{"d_model": 128, "tie_embeddings": true, "optimizer": "muon", "doc_mask": true, "train_tokens": 124100000, "steps": 4241}
Each number is 200 + 30 x the weight over its row's rms, rounded and kept within 0 to 999. Layers, rows and columns count from 0. The size before them is the row's rms in percent of the matrix's.

# q: layer 3 attention query, 128x128, rms 0.218, rows 0-7,32-39,64-71,96-103, columns 32-63
# k: layer 3 attention key, 32x128, rms 0.196, rows 0-7, columns 32-63
q0,083,206,234,202,218,239,147,308,168,211,226,214,226,173,254,195,211,172,169,161,208,175,164,191,170,211,165,199,225,190,248,213,143
q32,088,194,212,219,200,217,173,192,234,199,218,179,175,182,165,183,220,228,196,124,229,219,168,184,187,242,162,207,158,208,180,210,202
q64,036,188,133,170,199,226,178,229,193,210,188,212,169,241,220,231,186,226,195,225,204,149,203,223,175,177,192,288,219,237,253,238,274
q96,113,174,151,216,179,222,184,211,226,194,188,173,180,131,175,158,191,268,197,200,238,194,206,210,197,232,159,215,127,192,195,205,217
k0,077,169,214,157,175,180,148,199,188,206,169,219,190,192,233,202,198,190,191,217,162,235,121,203,185,222,211,227,268,175,272,205,248
q1,075,179,210,198,199,206,217,164,206,199,223,135,219,176,210,174,163,148,195,192,206,179,246,210,173,188,223,225,136,222,136,232,198
q33,080,221,161,202,187,190,239,209,155,192,149,167,187,229,214,154,196,163,195,248,199,167,172,249,161,183,211,232,173,138,192,192,253
q65,033,222,222,156,126,156,217,171,182,118,159,155,199,175,226,216,212,194,235,183,231,237,245,238,208,218,216,218,196,219,156,194,221
q97,090,266,196,214,155,161,223,195,170,161,199,209,167,261,212,186,159,185,188,221,187,186,175,218,182,166,275,244,191,168,190,181,200
k1,084,173,233,198,260,220,231,181,197,191,205,225,193,214,195,223,200,192,227,176,192,267,182,127,201,204,177,177,186,210,146,231,237
q2,073,187,176,167,177,263,200,120,261,225,225,199,188,201,148,221,200,267,191,233,234,191,186,153,208,200,212,271,196,233,157,165,194
q34,082,236,148,198,180,286,221,181,197,203,182,203,148,232,179,177,161,178,183,274,189,162,166,230,171,165,228,240,178,178,202,205,247
q66,041,219,155,211,188,224,208,142,213,165,180,206,180,232,200,183,194,196,198,205,173,185,197,222,206,221,261,255,191,208,211,168,212
q98,095,227,190,197,215,288,242,176,169,173,191,174,167,290,201,207,202,172,181,241,198,177,167,210,130,188,258,239,187,173,216,229,243
k2,086,201,195,203,238,236,243,168,178,171,188,185,222,195,146,228,210,171,258,197,229,231,255,187,208,184,135,187,186,197,154,218,161
q3,067,238,198,186,187,256,179,210,132,183,133,200,126,198,228,198,217,174,227,226,202,199,193,257,160,235,166,200,193,144,273,214,221
q35,078,207,168,200,191,231,181,228,249,177,222,192,144,209,242,189,172,194,209,219,155,212,183,191,223,193,254,170,210,234,221,145,191
q67,048,210,250,246,152,187,199,160,143,175,183,182,192,208,187,161,250,173,204,205,190,210,154,200,212,224,213,169,217,176,188,203,186
q99,089,195,209,221,208,181,233,202,167,172,116,161,154,206,190,207,219,174,162,251,150,200,168,256,200,206,190,176,187,190,166,154,256
k3,102,208,173,210,211,205,194,191,246,250,155,194,246,195,147,227,145,231,213,240,220,200,195,188,189,228,223,209,228,224,176,144,181
q4,102,194,214,226,203,188,232,210,175,177,157,177,228,214,196,204,232,142,198,230,201,187,247,246,214,169,171,208,199,199,222,240,252
q36,094,197,183,166,191,169,162,198,167,156,186,124,185,244,190,172,219,225,170,219,194,193,180,232,226,194,216,210,195,230,175,170,209
q68,075,222,199,237,165,197,172,194,151,167,192,178,191,187,187,176,237,176,174,236,191,194,193,221,172,260,231,230,232,178,208,168,231
q100,086,223,193,197,190,213,200,208,158,164,127,181,195,217,166,183,194,183,198,206,184,199,211,227,214,234,218,248,144,183,174,156,219
k4,085,194,199,240,186,187,225,173,183,239,183,236,163,192,216,234,141,188,186,210,159,182,212,179,246,208,266,200,242,167,215,263,198
q5,073,189,213,205,213,140,223,208,245,220,178,216,190,176,219,166,188,200,164,200,217,193,176,152,244,209,283,165,243,204,221,199,176
q37,070,197,250,219,165,141,208,220,169,197,183,259,183,216,211,228,190,197,165,164,171,219,145,180,276,190,221,165,214,172,237,252,171
q69,051,184,223,198,186,145,212,219,195,172,158,195,154,209,229,177,215,170,178,196,166,200,194,218,227,218,202,151,235,205,243,212,234
q101,078,190,204,174,202,173,215,175,173,222,197,186,183,213,258,208,195,134,225,228,225,230,192,216,237,167,231,148,234,224,235,218,236
k5,085,199,148,160,195,157,169,205,191,196,205,196,222,201,220,190,176,231,208,210,175,192,182,231,235,238,246,172,188,197,235,175,205
q6,060,210,213,245,188,260,182,174,192,230,204,235,212,228,168,194,255,226,225,257,197,204,242,202,140,207,144,199,171,194,199,206,184
q38,080,207,191,228,243,234,176,179,245,188,204,244,219,176,165,215,214,241,220,199,221,212,216,168,180,181,163,247,192,178,136,183,147
q70,096,196,168,236,257,258,172,174,190,250,238,237,235,195,166,231,143,224,245,193,241,176,205,171,162,173,196,222,176,199,184,193,184
q102,067,199,201,264,259,235,212,204,187,187,201,247,193,194,122,264,203,217,188,188,178,197,203,137,155,175,170,198,178,217,145,178,127
k6,112,209,209,203,250,241,180,169,187,186,230,176,202,219,186,215,247,182,241,165,217,157,257,196,179,179,140,225,175,224,169,197,198
q7,071,172,172,206,177,199,226,197,263,175,184,206,169,162,142,202,206,221,231,225,204,239,234,251,191,226,198,222,177,178,203,204,231
q39,068,220,232,225,253,154,187,210,215,225,196,212,203,195,241,180,178,256,156,226,199,190,186,202,231,186,225,213,194,182,194,192,183
q71,086,216,221,256,166,137,188,222,168,150,142,177,187,186,191,184,241,197,159,211,156,184,174,251,209,249,187,227,217,197,196,208,242
q103,061,243,234,231,198,240,231,222,204,209,164,170,227,204,184,207,205,204,175,204,240,222,214,234,159,267,169,219,175,159,125,183,195
k7,122,205,238,225,251,261,204,203,162,191,227,192,192,174,151,239,199,231,221,171,267,219,229,192,171,193,92,186,248,223,161,220,174